Each number is 500 + 25 x the weight over the matrix's rms, rounded and kept within 0 to 999. Layers, rows and columns count from 0. Numbers have three digits each.

# layer 5 attention query, 192x192, rms 0.1, rows 0-53,64-117,128-180, columns 64-127
467522516490534537538489541471542478512444509534465511467536484503486514500536504517525473512496508530485489500496488506476503500469477493510532481490509510494486511533444464474489517502511513
487512485500498541515462537448513508506488497493510512493493487478496488507532493532509533485492504459470498489479488485462517572503479509516521498493516498518518494476478528508506504481440499
472531494462493552505544526485551473518530501566477518501548520518492516488511489481518469546486551522494495439528478513525516420508466480489533527550464504501513508506486472495498507536497524
515507509503506528521524498516528526474515491513511548521532483515510487501463522512506471512499516467529518518518493504509500474494504535480489490484535514475525492528524474462501482502490518
493490485472501516434496462566482498504542491550492488505518542486456498504517501500485519524458466499447451464499534506576513491491485515476458559538499479509463502496542491482495532506495483
517501535485518505538487504484464483496457534511542503523505492531528532520509516494495457525497554519494509503485469485469500482463506512484503509542474536470508484510499514481490476537463543
522487512487518469477543461538500527468566462500477501466506548511475511520510451507491531533485481515497496475439536545487504540469510519530525514501513503519507512505478522484466476488510493
474524534492558539545465494412521455553447537525522447532464461468502503466536529528555498504465523477449501521497443513494502516462452510517505467518495530540481486540464518496482515540451488
495468476523501489514492497489465485477492487520497488506495496500510523525516502501495528489526485517489523497515507476495485506509513502524484471481468503497500513515498475541493516524500482
463467512473516519521512487521534504465522474475484502486480490511507506488484494524495520480475473498460501510510506472524503527479520501538502514461520475492462521505503485506469504501505467
481481532536466500506510476497519509506480503479479462487491491494487501498493494496485517476532478483510498487499489474502523487484503496489520510464503502510525489524493501468471520487521499
495535496512485473478476492476509491504496496520472483510475517516498474520511488505495540510498469490475527491524521500498517498511495511504491500469539490505493487476522505546493536505478495
501524543489495532526503511478545513587460516505490516509493512463465497509538499491523460516490526504480502488499446502449515482534454501514518466499550503472502477531483486463502540487484489
503537534484463505492511487496521539503504521492520479480486507489489501516533504501533479472481479497493479491481483482461512511506506494473499514486502517502489490494490517503476537489494491
493493500521510526466503526513461549476487518504523469468503498487496486506544489492481501532487503528531546513508519533455505543485498513476482515521470521504480513457512527488540495493477510
484469507502516492502520496559502515481498469497485466487508490473498471495501520504496494483507495499498525473510514513500471531499502476509480513492506485493471524498539488508496501500481472
508505476478494499462490500525498505536552484499476488514491515510504488489488512497471505514477490490538493513494514516516511505485508515462538549504483429450494499488483537478476513476509520
536498533470552511550492467466502482489467518485541566517503460511495508478484491473524460487473505488520508533485485501537489483459500488504479471502460545550502522515502469489494499535527534
518466524493538523486455544523481515516502514492485479530499484498488522535553474490511465539505541478519482497497505503524495509484483516432481496511519471475484496444468504526533542496508477
485490535498482438544562457527501501484505451450494520479441481513479503453517513518476485467527453525506500551493456485479533493505474497537506464476510483539482518514521488518533468482537498
474502461506499504500540508479565531504553455463420508490496524482493465506460541496496467508513511529507446513490512484495508454513501524512534478474541504510511498509516507507502494453513435
470475505520511465520488445508507516472539552536483500493527494516454518491503507507518479495478510527478484521484489517492466528501519548509534525490477482484475499513486534474504497502524465
547476467523475484456529508545451498460503480484571494482495495505542513511510486504518488504468492500507489490500520532479490550479575469480497521475501482533537473519543548434488461495530479
535513476506520508483528486485494488513479493507538509521505484502532519508517500536527494530447517518530495505513475500489506487502508472477504509538489494517507475507508516472464465523483525
515519504490525499467498470490455541483474483522494492539496516502506495508524511507460510495497486509501528505508532516458507533504505480497545544488527457459500484520483554505497484510443464
464492481485465557460511511541514537503533501550532513490544499495486512509455498524528495505480482475535495486512477514555483455515507514472465527502507498510478510512523438475504504495519510
501515517472498571539508507499551475522463519517494516522516482543468539492482518482502457585497557493506506511467491485500530433544472547479514514488500518485523483501489473512452491523524456
481553492452542486472491547486478509509468510483499470501460485481496496456539473497507554492489469510463518497503514475504494567463505484490524550490484505529501488536512505506533563527469505
470493523514510469449505504566453516507492493514507472468470515496505561464521479512461546466486458451474478461524513472549494582464499474494489502481512455548507505496514498463525491471488542
486478505481493503550529472515494505501480501535515481499475469500494494508491486467525437549512508540501541502485499516543485477493489492475471572526464494487501506538505504470513493507525500
532507494501499494489467427491470512525480518479522461509506495458515503498509518509464511495500482496518499478507536533498509520496509471495512495501485494471503491481542510448505487523503492
471491552505488496508462494519449515506486489533528499503504508533498463478546492494533518522486483474504491470501516487513485508528517475560494531489511536526490502499530518532487473495462517
466491530487471509513463502510485529487496487506514540503489529496507464487452491509477536454503511514501526499511502471482521511469497505502481472461546521525491532457487489467436491476475447
498491516530523494491504486516528554484464508490537519458523484493540490508487523497468520460494501452493494514519479535501509474504495479460471479471541536513488475491522495487438473475507526
504475503522510437484504486536480491508524488483496465500500516500476514472480487488502500472515484475520495496533513510483508560460506484488467530488472492500504487519531537481489502472521500
498479465456483540492458508491456522482469527517510505479517487453510497487495523481495472507505520488526519492520490505538497466521515503475507471554503510472518503467528501473514559526494499
461456500510486520525556514504505503499504518508539493505494497515500517527496463522488464476487470505505517481486448491525539515517463489484515524527499508466478490562502493452494469510521544
500483495493475494503508502513493493521482476530492488500493514513511506484492490503495491452501482477547502513520517488544485514507508488510510499522485482486470517491510502519513509516545507
502461453486513555499524511506504538517494476564503541510515491470520491556473495499499494520475515479528527499504496537516490430542502512474490485541510497486503494493552476476494496490482511
489457505504470516488525515458490484501482464537475493523500487489510483499477493492467527476556502483515496477540537501522505478555477440517495449497492467490487507493525471503536502472523510
538514520482515503580498511463543480510481522471481506506510485541505513484487482519528482507538503527537558519525465502496493494430471481499524511471458479485473515591495497470516465521537518
492491504516521536479497523480488469513522521508461489527481490496525481466518481510500493476507501507510469457503483506495495453502504503498518493508503500504498495453487493501477516479490520
487536490475453500398549462497503513469588508531407590439534597508425496526553438425358549569519516455535567409436551528478599504532427543400470559536522484456495552435450405493522556454477522
538508474525498503502516509481501508489570492509451488487513537571482501488511477502485556533471522558500491503498491492508489513501490522490506515472519498496540499506501526512452466482484494
477462470495465542478495512452457526501479479489497566487450482477531495524487470487461501488516528482484544492530504504469537519533478511512502525423547456473506485490496487533498519415512466
461499530487531519506512477482521446516542512477490521513485481510508502449491511503527476410504441495516530531520467492530511461504517495537485466479464494510483527520504512530517483486507483
493499462545479487511496504534508498511542504489490528478495504499498495472485472494473499491510519516479481509523500453483490499544507480501494511472510478510518510457511497505470473450481480
493529509512527485506487470483443517498462503456496511499449521527502442484506548486465490499517501509461546490481499495486488547470488500478504544526504513491492492494483511507513487494470518
524451500518478492488526480578435494493506497423475477490511513517506492508460506510465524529547478515542481500495590530474510525517519518513481538519527488488523492486547532522541495485519471
507521508487485497503508481502474531498494534465514463518499480525464502495494498490516502518519504513447490509510529527503483542549538499487485566533487482523513510495515534478533509487503482
505507496462475487522504492521490492490464500477483497497492490529502511482491495472508485504500476506533525541503495499512487463495499482519510453504516483497489518528536512501517469466478492
518492519485538472508509436525443512480513527514510461494501518542479544443513481523518482534457525517452518477480489513500507541505503512480523525525491503529545489546520529462483501540500500
483508481493525458489465497519461523510516485461543456481466491492538493549465535487501494492511476517500492486471521521504478518517542465491485499498488445504494487483501513485501459496502494
524476466484501461479446483536493491485482472578548455509506525422488503481494505513524567462494469453519477458561516489555472488527536484501458489537499473522510510502557494490512519497459539
485499472491519540529472542440494509501491501487475486517502486517468523508499518492510477501487482509505491453484526481470482502479484521510502491513505491468514493511475514501464499523549489
487534491479500524548474541461467534525542504513509460497475523520513483499524520529498499520497472494474509461473519522463505550485480528447530507488508477502533497508496494472470484492459494
495526494464500526479515528438500466489515481467487544493537528526516489481485509453487484514465527544502500472526496530516498486493507471493543535572455531519476485522508504522502517523559519
530510483505505495513517524495540466448493526516494518526510522467538490438508524504477510515537510536492509503540444531472532501478479486454512522497552497536487524499465461459474500490493519
452499508530486537475527451517498529487563501506495493511507512485500490468450525542486462511449471475462462469467539571525492498533499494428478561564453501529494513497513488515490501513544510
497521510501498495517463539493517444520465512526512474564509489510514509477529500507543475509537504514480550519495487499474487496522542517522504482500495532478484503518475529504525482501462508
515497519506502465513512448500491535505545492490510478515482540526475504474525479496513496491527465492497512489491530509504480539480520489488504476520503485519534504527522551498506446466536480
507505464466523476568448527508494463527442542513489463496467493471505470491520517467490504548487511487553535499463501495461507485454451540489488508492501489510482503510479486478449543525464519
481502490524515516518491484432511502518501501497482470525478492564514493504514540495541490479519504514476502493530478481521469540517535489531537496532444511507529483514526528511496465534512456
481500493500507478549446511469503488484515504533494487509472495523491508464518494506493484505492497521476524505476520472500500501511500503488474494463518469474533532510474493495479474504499478
501535516494457542451483499514471565513500497506520513459507472472488481513510539464487522526489505454529501480498526531524488495520515493459502488533504484521472500472501489471491525491491528
524540480468489463487484509518508499531563469530493464477475504502508466519509506514474544495506490476518511477506495496473505482489458514473478524527547448484497524465503458513453529500498492
522532486521459490505514531509509515513468513489481483502486505493497485533530533511494476509506475510527522485502489510434504486542468491488505488489523500492509477498488491463452530503480504
519549468497469465516496495495500506449512511474519495454491533489482477496488494520467480528407491469465474489447488526489533473525455489447457530491498515509471494486520461451470540504500504
492515468513522462487522498473553516445491512478516506497521512523521502460491466471502515505498484518504496517553475499502506517508510504500487501488532524536498497472524503474524519470485510
505486527544504499490511494514533507497503503522486482511497475518506475484527514490519499500492512528470480492512479499501502512491517493511535499492498480508515483496499513553528503512495473
483476498488543533508512486504526542522524486514506513508476491475472534478473459506503527522518448513531476517499519507447487534481506519452541509473525457497538514530480551483527485464547477
507484513480527499541465487501521495468471497496548579495544473516497511484477461467510481483489487504511497519506532507534484461551507483502431484493472585526478519505515514432501451528512500
499483490538544538512501517511505498510500493493486509498502488473524508497524483512508492509481520492494491540522488513480520481503473537482485511489521489489481502462457493502516549500479494
521487518501512456534501484521502464501478485472536500510498479501480541452502532503508488497510473521473518525481470466534495468476481465521493459490482482519502509528492488494516452487497536
478465486532506455464501546458502471463473521443463523509502509535510492504481522487507512537496517559473467509538525440504511477464489498560528474467503510556479456461485524541537500484542444
497503536515506508511491517515511516490542502537521471523503499458449521501501497533537493520471524464477505484454475507475498496466484529508510488507480466471525492512495531501487521466475484
523492495526501530450504482526515552505484510495510513465513517488512481510499517494483517478487507480497469497510518518492495552493570472473531503489529500503565478506533527439503503492525497
527505468450530487509495449512467523523470510482507485484465522440532500541518507479468511506485472504503511462484478529495496501506485491435472527499528478493452514517500483448466528504525515
485474493483515541526529494537507548531513468531483467499496522490471504546510499516503506493541468495528495509497537502459471524496513525488499500470553487440544516525493538537509479460509459
469475513488498517470483559510504513513506498517481477498528479453499539522505506541514509485488508477498494505466476513537495471511496501509483545500478491492551477507505473507504504518495509
507492481516497551516497534516480500534481520512492485530506487481473514523473536510507481508486506482471507520484487510489504465520490520480491536517477511494489499505483488480500503542542499
489525487484497557478515530508498544499501473498499483509508459469507503513493533512526531492504492452543486512472518529491499494504486497494470507531510462464515506507502494506509551482469514
475516536544497484483508522553485525513496481552526510477475454498503570471500515537549502495488483482500486513445469491510494531508530480497504483494496475513545504507508501490530504486485530
514460494454532491525502481523498499501472491478511492518509480487443485488491482489526493511524519502524508502475486518524488474481500505497435522523542472466505500545472494558495499488529499
497497517464525523513494456532465518527490490486523543459517508474500507498517480476480506472528510481543495492492536526504502512498498509501482497523495495481528521498504486500506496528494520
513501524468482487503459519496427453500515489506530521525485508551477456482518467482517484539467537513469514502487564475529507497529501474501532522521480536526508482514531502539501474534502452
513513548520500529494492485488487521470514472500545561489512499531505517480458488515485497515471530533472452501497455521474508472498511508513489474507488541521490520493501501482540511496464473
555532482472455509458511494532542531469503480471522485477527512445506474509511497507462523477459480474492503508516485526494500488537490468437460522501541524522442495495512490474468535494497511
501467515517520480489525493579492495499521469526489503450524511467470473488481472518500538465487496471530479521508494527461503522464509533502469503490496471492484509494501496511527534491486534
496509480486488538464491484526495498497464494531455518464501504441511466487499515506480495470503523492480536511494454525501522498524507510483476532533519504482464500470473448512521565532475552
485472486466511514522505479491471494541533492518482461501479518473468487502475514519492495476490459501504541481450448527530507498482467515427480531517497472457520530536499476474444486502536522
484472488506493502484500505520513538486469489511508517472496496504493485512494491470475495468498515463561469483529514477521487472485487474525476491496503501497497515489526511487505532538546527
484497479457481533489460505506508476516487493542512535492501505446518487510446466532483476489502515452487517490501523538513515486540515487509471523538498532506479527485516471483518503519526526
453504498494470553484527483456539540516499485505498518500499491522522487499486491493492509491538534491497486474558511496489493506521505466512523461484501529509490513473497487482518470517510510
501485509497528506542468490437530511516454513461518495538528468510440525479511502477536501520544511526537506514511490489516474477456517493520480471489466510490523487560486536488502468500501493
522489481485538454483519524517513472490523495482447502489487505515522470508519492502474517492501524501521476471509481475455514495440434537488499537478528467474513491464470479534459535497542500
486492490500480493523491472503465504508511520493504476482508521437489491486508503492474511496491496495482538501461473522495513515487471505475484509497502436510466520519483468484494507503512528
493513485550454547501511475417512497470511531458508496506474519555507498472473509518508470549477498575475472468546529510475503539525516490509544501512493503516499491503472534491516463480519478
450478480511478607494492499480482562534495512546496518499470474499526532505472546526467484469505533491475533519480522516499524556549516485479524519469541461454534520493475482497505513479478509
511476540507524447514521500506518450482456527513508529466486486489490513467522477448473525486535512536521493523509475428503489497474489519542530479437480511529511508506521484500503457499463493
478498508508517510524460539472497517515521516512486469538528498516458535537551502522515476492522490499468525497488515447501505513515526515488508510484516465431573502498494506472476526492434506
509524462485503465520482479468458504513498519477510509494480517551507445507536484466510502498515511536485499493509487476505500505483482518477492517502522535485499502509523496526475506480464467
469435510560503534479545490512489494494507468496485535482556506523482525499471468491506482493509536488530451524563545512498511555502539485546547464530499530500554509495505531506555484516519494
513495475518503491494499501518487521484485512481501460521497495518469515522483518499504526494483472494448524491460536497506479542537534489481491524504507479489545489498540524476507516478492479
549493502472434476505497520525481476454460510503527511539517489541466504487508470469513504484513489513529496513517503470515495470527486480537489484470531542499511509523545486469497488503449503
515506497513544499497477474490493511447511504503532517500498513531491493441503473487518491532478521511494487521496486556509501522463530487490513507545493483510525495555512538524509471484525477
525516485483506549484505450477501531538514520466490498504468516441508458531522532504457513454538490508491495471500544488475497557494532525452496485490526458506523501493468493476495541503527483
495499506483511482484460495499508495477541482534517486491488497473513488480481493498496500504492494458504487466488501532524496518509516480480508511544514462511505518484547479498509523526500518
467513462504546492479509523519553514501496508475463473522490502501516460513539491493516498496490478492501492523492505464489483440538520551473486499483505527522481487487536494496537516524504478
511515513538544456530503510508497506486474506511510471522482509507513487469534493489489521504536497515491496506544500470489479507510494527504512495428527490500496507458488495522474509472451525
504500492483492500507510511468491525493507480485484503473535500526473481527530504494505496501452517522468491529464504480514476472532511508533515513526465524472488481526525526504510499537505511
516494496488533516502496474481503528484515484523511514514495478509495489512507555535482506472510475512508506498514514512514508473493508533521490480526538484487533490477475465545480507495452533
512527491477531492461527508483491538522555475499490486488556513530489482491498494524497524494477525440472464504455484516529493523499498520505462537524504472499506470477525503528513526518515505
508513506512522480549523495528506492539471528495515503519499505516484513492521526470476495520525505485495495514521475491488499482507455530470510513480506511488473511487490484516476490533507506
496470465517545488500531507516480517492534448481496492443500551513504484472506498493508512498439510504507469460528502518495501548467513512503498505482541448501518533488477535529485484483545510
498524515503489489522448510502496497490458576481524487525469467497511493500502532512520456523523500508503515516487447531463504468472484530473486502486496525498489473527483520440499515528498481
496509463531520443504507486485475530506512480482513473443479508496530487516505525491488515491486487524498486497524465480477473534489468491495507483498455480497483531495506509524495494524541507
516494511498493502491512526516492464502521505536527516467485506485519472478488485499490511504514503494515490482508521489508483498504518502499505516481540492531488521495521472492489480458548509
513471491495465461530498516509492473476462546517514465505517466489488532526506511504481530467529508463516517490556528473524469500514518493524508451471472509516512480507543499488472514508495466
560545510486491498521500524465480521509488490485499497491486476469540489518477482518503526507521545501493504497507463563509504508518464508476511509528495487499449516501474495515525545490458521
487505497464463488514466545495507500484456531505491511525501488493499460488533493472504497502506534488536473492523498452476512470511469498497524498457513492527500498505514504466506524499502465
524508535453493481495469465508519490491527549508477521503528529538494445463534474488487468506481522478496507495457446513520541479533486501497461572469509524509491482500513466475480512526529493
481501572532482508523487502480497511523490505484498495494452488547455514483531470480488475492499486483509504494519471493503468504495502487475515504471513496503513539493501519513512516525500504
492488506514466521478494471510516493489482500526503481497495478461507486522480506502490534480521478498472475483507525495495471506521509485514521486509517485525504534486549484502498456497488499
489487524512555516463527502506473501539497508516469474518483514507443502458533527522528497530505491486483484507492502506482481524418520520503528562480528432489546489515479571467511487497499481
473493556528515494527494509527512458513473514522540520436470520493498521520514500447469485488537521475535534469500466504497485455534452486465493512534481528518504535490541454521491477535530560
488544502481526533479449544462506507553496542488491506556499478518477524507498501506512473549519545484470512511478484524510541499505485512468541523509534507478533472476485484502495556468522498
504479465505496453552496450506496458505471487469509497460484497494496532477464503465512524488512496531508529511465498490497530511491468466534490470489477495541491520537446485519523466510530525
509459507501495511507502479448547476437471484499424505490482490536496501507509522493481494491498458551509495483499519515486551508511490522543564450525492503527506459497442508543522476512505482
503477493473544445506485469522482509524480503518505473502521492518489519483497551526504512500526478491513511490482487534496518548485500543468500516531515461503513509515480529493507495511498475
498454513509525540443506492518464532506494484503517516528525504528488500498503469512465499504481500506498494493525550525522453565474558460509492510517528475481547535488575533443476462473513486
545517483480485514507491486511491514479481526498533500520508498498493505508469502523488467515490543482495518525481495538506523504525497478490505495534488516474519501500519521462508501513483507
490474494516520510488515502538486525528473485526487473517482520504513507509494492524519502535507492520527498475504487516473514557485532500437509528498532500506537539504482532494521481483466524
509514475467498551428503499506520520553507468510516504507539496434469494510470466474521494517450510470474466511496510497546473474481486507483501529498518535477482493509503440472486552465550515
483536494449501501503518513483495495524516511539494508510543514471491535512488531455489495510504516507505520487489484496485533452515455515448510550500503500504513471478489436486480521495507527
494502468523541489493505547522505547517512519527508448540492455502548518472501514523541496465515481485515506503509467504530455533487529493503454502499486491516532473532507518472522554497453494
501483451488498458484501530548497531517485467515512450486490475521461546437508485500497530487519500429454452512566517484516464546454534483538480504447580468524497509523547521466481498486513511
499500508451502550482501476526517502519520526528475466539524481493478488484470469499512453526513475501514511508462493507547491478484510492470493544528494518465496491558507478492508478521523510
508523491509502525505498497500487512517525495492496496504495515496496496476502461513510502515507495498525496510482498511524507479529497481504491502521509501490496518532491531495518492491484504
489491533442443468480504534552514485476540513509500486504503490528514474477523499518554496529481459527474490490555515483496479513552557512484475531493485554467472514483525511476446474486489465
487533518457509489513508540522542463503510493505497515476487490490534530499505473503481533492502514517533538504502503480488499473495498452491463519497497485513519512468496452462495494503514520
537476534519506475535486484536500531487490513526528517507486497478498490481499515491465496467479520445528517498542486483518493492542488463439451505489520508528491547483506484508467507499465540
506477489529505518465491487528497509491521476514499509516500494462443512497501486518501511485508458465502485497465529501490500504487530486525503510491514477485544528547484530479509485488512522
513506497520494533457483451506487529504474502500504531528516490527494486517531526515474457508488519471447548516465480554512534476538493490478514489532490524518519492489507459495505517510463532
518468487514470502482479465528496506510477520542500523453533487458485466505478467479504483522522504508487552524499506525513499493535507510503510511484494553502486538540530465506502491495507522
477483487507476552490486505475506484509477492489496483486468478478499473543502486520500497462506491486529465487499496475496463458510533476518528489506497538500491534524551528505489517545503515
483520527447494516475498529505497497482526505498498506493542517473522478538486512505474511523520485462491521496522480526551483460511496488467463515520447552489507503480548464472497521498488500
487486492551498482480520518476490499508487445505473471482498495510482472541493455472447552463526485499533471504559512469527453508482466489551522438494504508493490506486535504530524499516503499
480489501515548489520493473503505477507494523520513480474493484518455524477507508450471477504525490502533489504502513467508485494451480490507518457500495504510530514535496522500499475535535468
466517481472489512488497531540529529518552500473475478519455500489497424483533483531579503512475476487475491508481486484494512503543517541508467529490485521462459475466481517500493539479488498
543496497523520461480467479473484483434480497535480519501504505484461481480505532478476518509532518501491533479507535546488540531491493535506548470513500477517546475524469477490546529514458510
525490506519496476542515517467488473515481480492481497492483533525511473522553477480491530536525527500506463499531521448430478516485514481531547514436533456533501507491515551495504451536447468
523512484513534550491499526503485529550473475513502496532518500563501542489512527513473490506520526502449529505506507482505499533527506493506497538478556463486498507486507475532489505454464515
513469498507452535499495489489513458483457496480480529504448486462478501483491481483486507494519516529526510508454500421522496465453483465577502439475470497513514491525493502502477434508496525
457504470484521525491520538509456518515574454496511509474522528490495513482492491495493494508448497469529450491530485481490514476489491473452458531466516485467489501458494497466464551430555516
494478511504540476539466473480486506507494516534491493506496494553506480489524533515484460510528477529482508483502479498491532513526507541487532498519490497492522508529420505554506492530460510
452457489524487552512508483514516491483524459523477487531516514504479522527527476548503523452537434494490446497513581460498510534537573496563567431469534504476531497512506539554517459507478463
522498469503529521467515479534489489520490515510526499535556512527479536493482522509486479505495489491456510488476519500508497506478510542454513551548512461509539513541509480483511506507531511
489468494484520515501479475517507475514492517482465498502535499541488515483465494488494495518552457530517524498517514485511513472524503501512469482504516508495495523537508457493539504517489473
559468513521491496538503471531515481497504508511516486502499513547487517491514489525496469525495520488521444501506517523488487503466527504508517529539541493522527507547508559469462432548522516
501554512511486505494502528503480528507527485481503509511491506478500527521507507497535516500511494500526529519512501502506533495497491472491510501525495493510511469479465503507522496494466526
# layer 5 attention key, 64x192, rms 0.0995, rows 0-52, columns 64-127
501522498473513494521499530489508538536502537474479521541474513496485503523501504462490518531521522509509529501480430476513508443485440544485459499489490527511485498504468438515511552503484498
484481543524529447507450529502454512490473469508502515482456548514538476500496524495505515472534493514493510503526517483475479516511512506524478458472507516482467521448481485534515507481478520
528480481475531524521481491499494519537495495510502504508528467500458502546497475483477494541503496484515523522460493497538474416488484518469470524524494552473496488532523475489520515519490517
512500455481491509502510513503511519514485477499531521498511477499492507547507474501459505493472506478505503481486464498516513406511483501491488479512490544476482475492524490475438486497506497
449522488461473511392546516533475541507541444531490489485564511514461517478483449507531569511488478456498476481471481515565493480480539502492466572520517451491527454501542479493571538486507534
528499476500540538562475496465512507502500525492531522503497522490505500507516521468504461539455517503510514521515506507470501499499464495448511489516487526480515502503502485480471484530493514
501510479504510460466497476517469520484545492483485487488507547563466498461511486476483524554468497535487488501494508491476514505484493504454483574489489473517547489501497491500516476475511508
539553529494533476594447547464541474535466560513531483525477475477532491496525549546606442474497496546502501520503439480498433523489499533530530491525466549504483518536451548505509551576496491
524496489503512489514463532498518485501489506506504484481485517477529502481469489471490531519517543526524505512545510495485502509482472481502519476477512471508493533482480474501500458472479536
475501533504490470444485529515450508505506516511523541498514528487514502507478504495506524502483485493488482493500475529500504476504462491511459503491489507528498478470511474497529503433510543
519520487478485511510531505514510478465505492504511508525512472510496505473515494506505525494511514519508511527523482475509496519494505487531502481490484484517496476523509498519512497511516444
498521493499502507496481515479486525507493474529499494487500491500515486479503480538536548462510499497508476509511479487518501521522511503516498475497488491522476505497508526513513528493475496
508537509482529522534504507478512517493487519452474509503502472509499489502517495491476478509527534512521507536485451477507533471466464539461496552456504553518499488498443483515483540535523515
505500522523530501481527494529503482501503482496479521502530499528490471481523494513498481492483506495508490504478470534524520486492507504495510553518509508537497470504473496483494517522552526
499518528513516534501490491507485493503503506491489523531487534529501499487481491500518484498481521480467489469454507521510515482510481502490491539511537491471504482522478492491504520508489481
482517482490466500422535498503473508508517491487543519483511504474527551503458486482490528486519484478490460480493542506526500479504521494508475512509504487504517507472521461500539504451530534
483501500505489492467541516501432544487510483521481466493554544526445526491499483507496541550494502486483488487511547518514504546496524525493488546507533472499555479541520562497519493486521442
483512528517499506524495489488538477493483561521508497490495514488521511499505508485481449535501537519530519479499456504480490459493428476463510512528478523486473508540480464502479471533497523
482551489525506515507478526458522508486477519516511528515495498495511492502477523510511498533475523490461518491511478494479533511515511532492520525506511502482506499484470472485468554500489517
494476527520453445526525491497539468490496507457492501458491484487494528501454482483492507446560489523541510508506503457473494555478489457539508445441498498522504513534468504507484440477514513
506498485488481515486516534496489495505518480465449514522501513538479478504506493469469515510512489550515513510466536523475553459523491525525489510490506497459487478448453475532510507460486492
490519489468502482481527516528492499501475495440499472519518514477498528475523500505538493549478503462478485478478495497503522538477499524450508563515485482528516478519501524497477515481546502
524478504497508516484502442549479486465520513500535492490540479511486533477479511515488481518497515458500501487493558515509466524521581501504502530539499477473508523484544521476472456491520497
543512504493508511554485495505508489478528538512568517482521489514505506504499494525521429517480519468481505497485481550510452534514528519497525499515503531497523512516529555462474506539515517
499479459505487495477464502511462526512494490479483457487493514484510495478512516482487533538560501512492518473498549506476512558535532492483495484509495488473545513471506529507539531463505507
491461467448484545453505497506526503536502457555484504536537490483496531514469492492523483510487503462488502491493520512567511417519493505488479503543485515453498495496539458509498540482512539
514487455467476536499505521451528517525480527496457514552528493477510484534516485489478454539518550524552510501521501499509540436499487500457533524521501524463504446523491468477506542486529517
501529503512480491514492500482496507520499544534489461502488466497452534481544505497529525482546507485478493520503482482518508557485507511516504488497489446499498515508458537495510516523503441
482517481490474460477524472522501513477521475521542462473497501462471520476481490527524578468488477463466507516513500482510484593484504497515473513480503485527492518512509520489492504512480484
532540483486506519452543461513472508550502521506511469540536501483469548473502515523509468533514487485535496486504486540531515491490504515436519521553512511475553457578520526481536501549536509
508510508533496481505514495517468499506515470528510465467477473519497489502508498503478520456574487503524512502526522516490450555515518465519507466542522497498513531539522578537550480534467505
501485471484529481483525479512490487468499482509474506498523546497500499527480523490492511504494477499488483495468506508487478513476520539476484496529474501487492497494478507485513483488501495
513483483534518456508528509534495489491507499485506494455495499492514533526544476469444539462492489458490500487532489448485492515485490470510500477466482469499500498506506479503498495479503546
539512499487474519529520491533471473489503501502553548477481497460513504529493471483448465501505522480521516476510482507477499503520511502478485494513497482488489530505515475456488487533498523
516523516522492496512531467538485495472511493480550480483494477523475534504524487525494497466515485462495489510504525490516471551497578480506556505508499467500533536558530546477511453532528476
503529521526521540485488485522504526544466493524536490511502447474528500536516494525477463472504496453479503480509520530502508504543512478443493519505540526488490507479516510489489502500472543
511514509461495503501486465536499530508478477522517563464533484487477522517497483516498477501523506459502520498504467525521478457475489497480477502492505517503533473537528471490483518515525533
485483489495502505486506480515524497487507494501509497514508457462473509511487498511515501495545490495493510488512495484512472472495515497509488493477518508493508514523535492495511485502497493
494474493474499542460449516474485474497500484523549520513531517505531463525479517519492467518465495442501480484526530528556478440517523517469467489535504539466479496476532503504491489520489525
492479478515499529444432504528499508512512461528462501497497493452513470522499502458466564442565467513539531501568524464547488463498499473539465466499517492479493509482525454557545507489450501
516495519475500489538541486518508471508481536503491467528481485496474529477517514438476472514528534544523508543503477475503504501478466510500522478516483520514551478562473480492473470537526483
482538481484498497489479501500520525489486507509481531506509494495485464529504496519534476488494493479457502511469480485505513486515515533517491492490499540518464511492470515515513543512508463
499510476506492485524506498516492517506506484499510496467496518496490510512501501498478519500503499493501486481499517503486512503501495501499509494501511502496528500496505508495490508490484505
537508475497517473508511533500477497504497477488487490498513551512497480494526500456477540535487530497515491528494526485451529492470517521516516496471505493518514459502487524491511491519501448
483515509535492494486479504534502528507458527491504486498523500459511490488482509516487524522518499481479477499488514480492514530522508512481511478483526512517507483405484497490494520488488514
476467524506462473528490516525531494490463471525483496501494465497507507505466510526518497458543476523521495504501487452517459483500479442567504423471482535529477499517508456521526479514506499
486420500498492510475496521520501507451490489493495521493510512492521527533497519465496501503506531484549510512501512496463527505497498492504496475472492512491494507465481484489483482479534490
527507537527529485533480501515475510509482505507461467484492507498485491540554499489467479507525504537517482493502521519445536537510514500492520484499524503468493494503453550502517497528478480
513492480519476469443528464502495522466537448483491515492482522544474501498487499498447521508525477498480498500469567518468507556519560493527528482491516459475526512485509537506526428454503470
495504494509505505435534475506469514522532500498515469490515505494484568457503509536564455544437526482523481503444506533495527557453531525451517563528491465479540466510484508490472509487535486
503481507506491479503535486474526474511531492510479526514490486504505489516486518482511480480535499520500483520502515485493495488520495503537488472489446530501492492502491527500492466522541463
542535511489532487527519467540498487517504499478560465492541507538466534495524510516504460545446497482502494523464506543491480542441529499460512583551471485485538481556513564454492445548527513
504477505548473493486496486504485491462479513513503544490519492502512510510513495526477507502509511483511500499529533509478496530536536518498507465530532529504497520459536534515506501487480503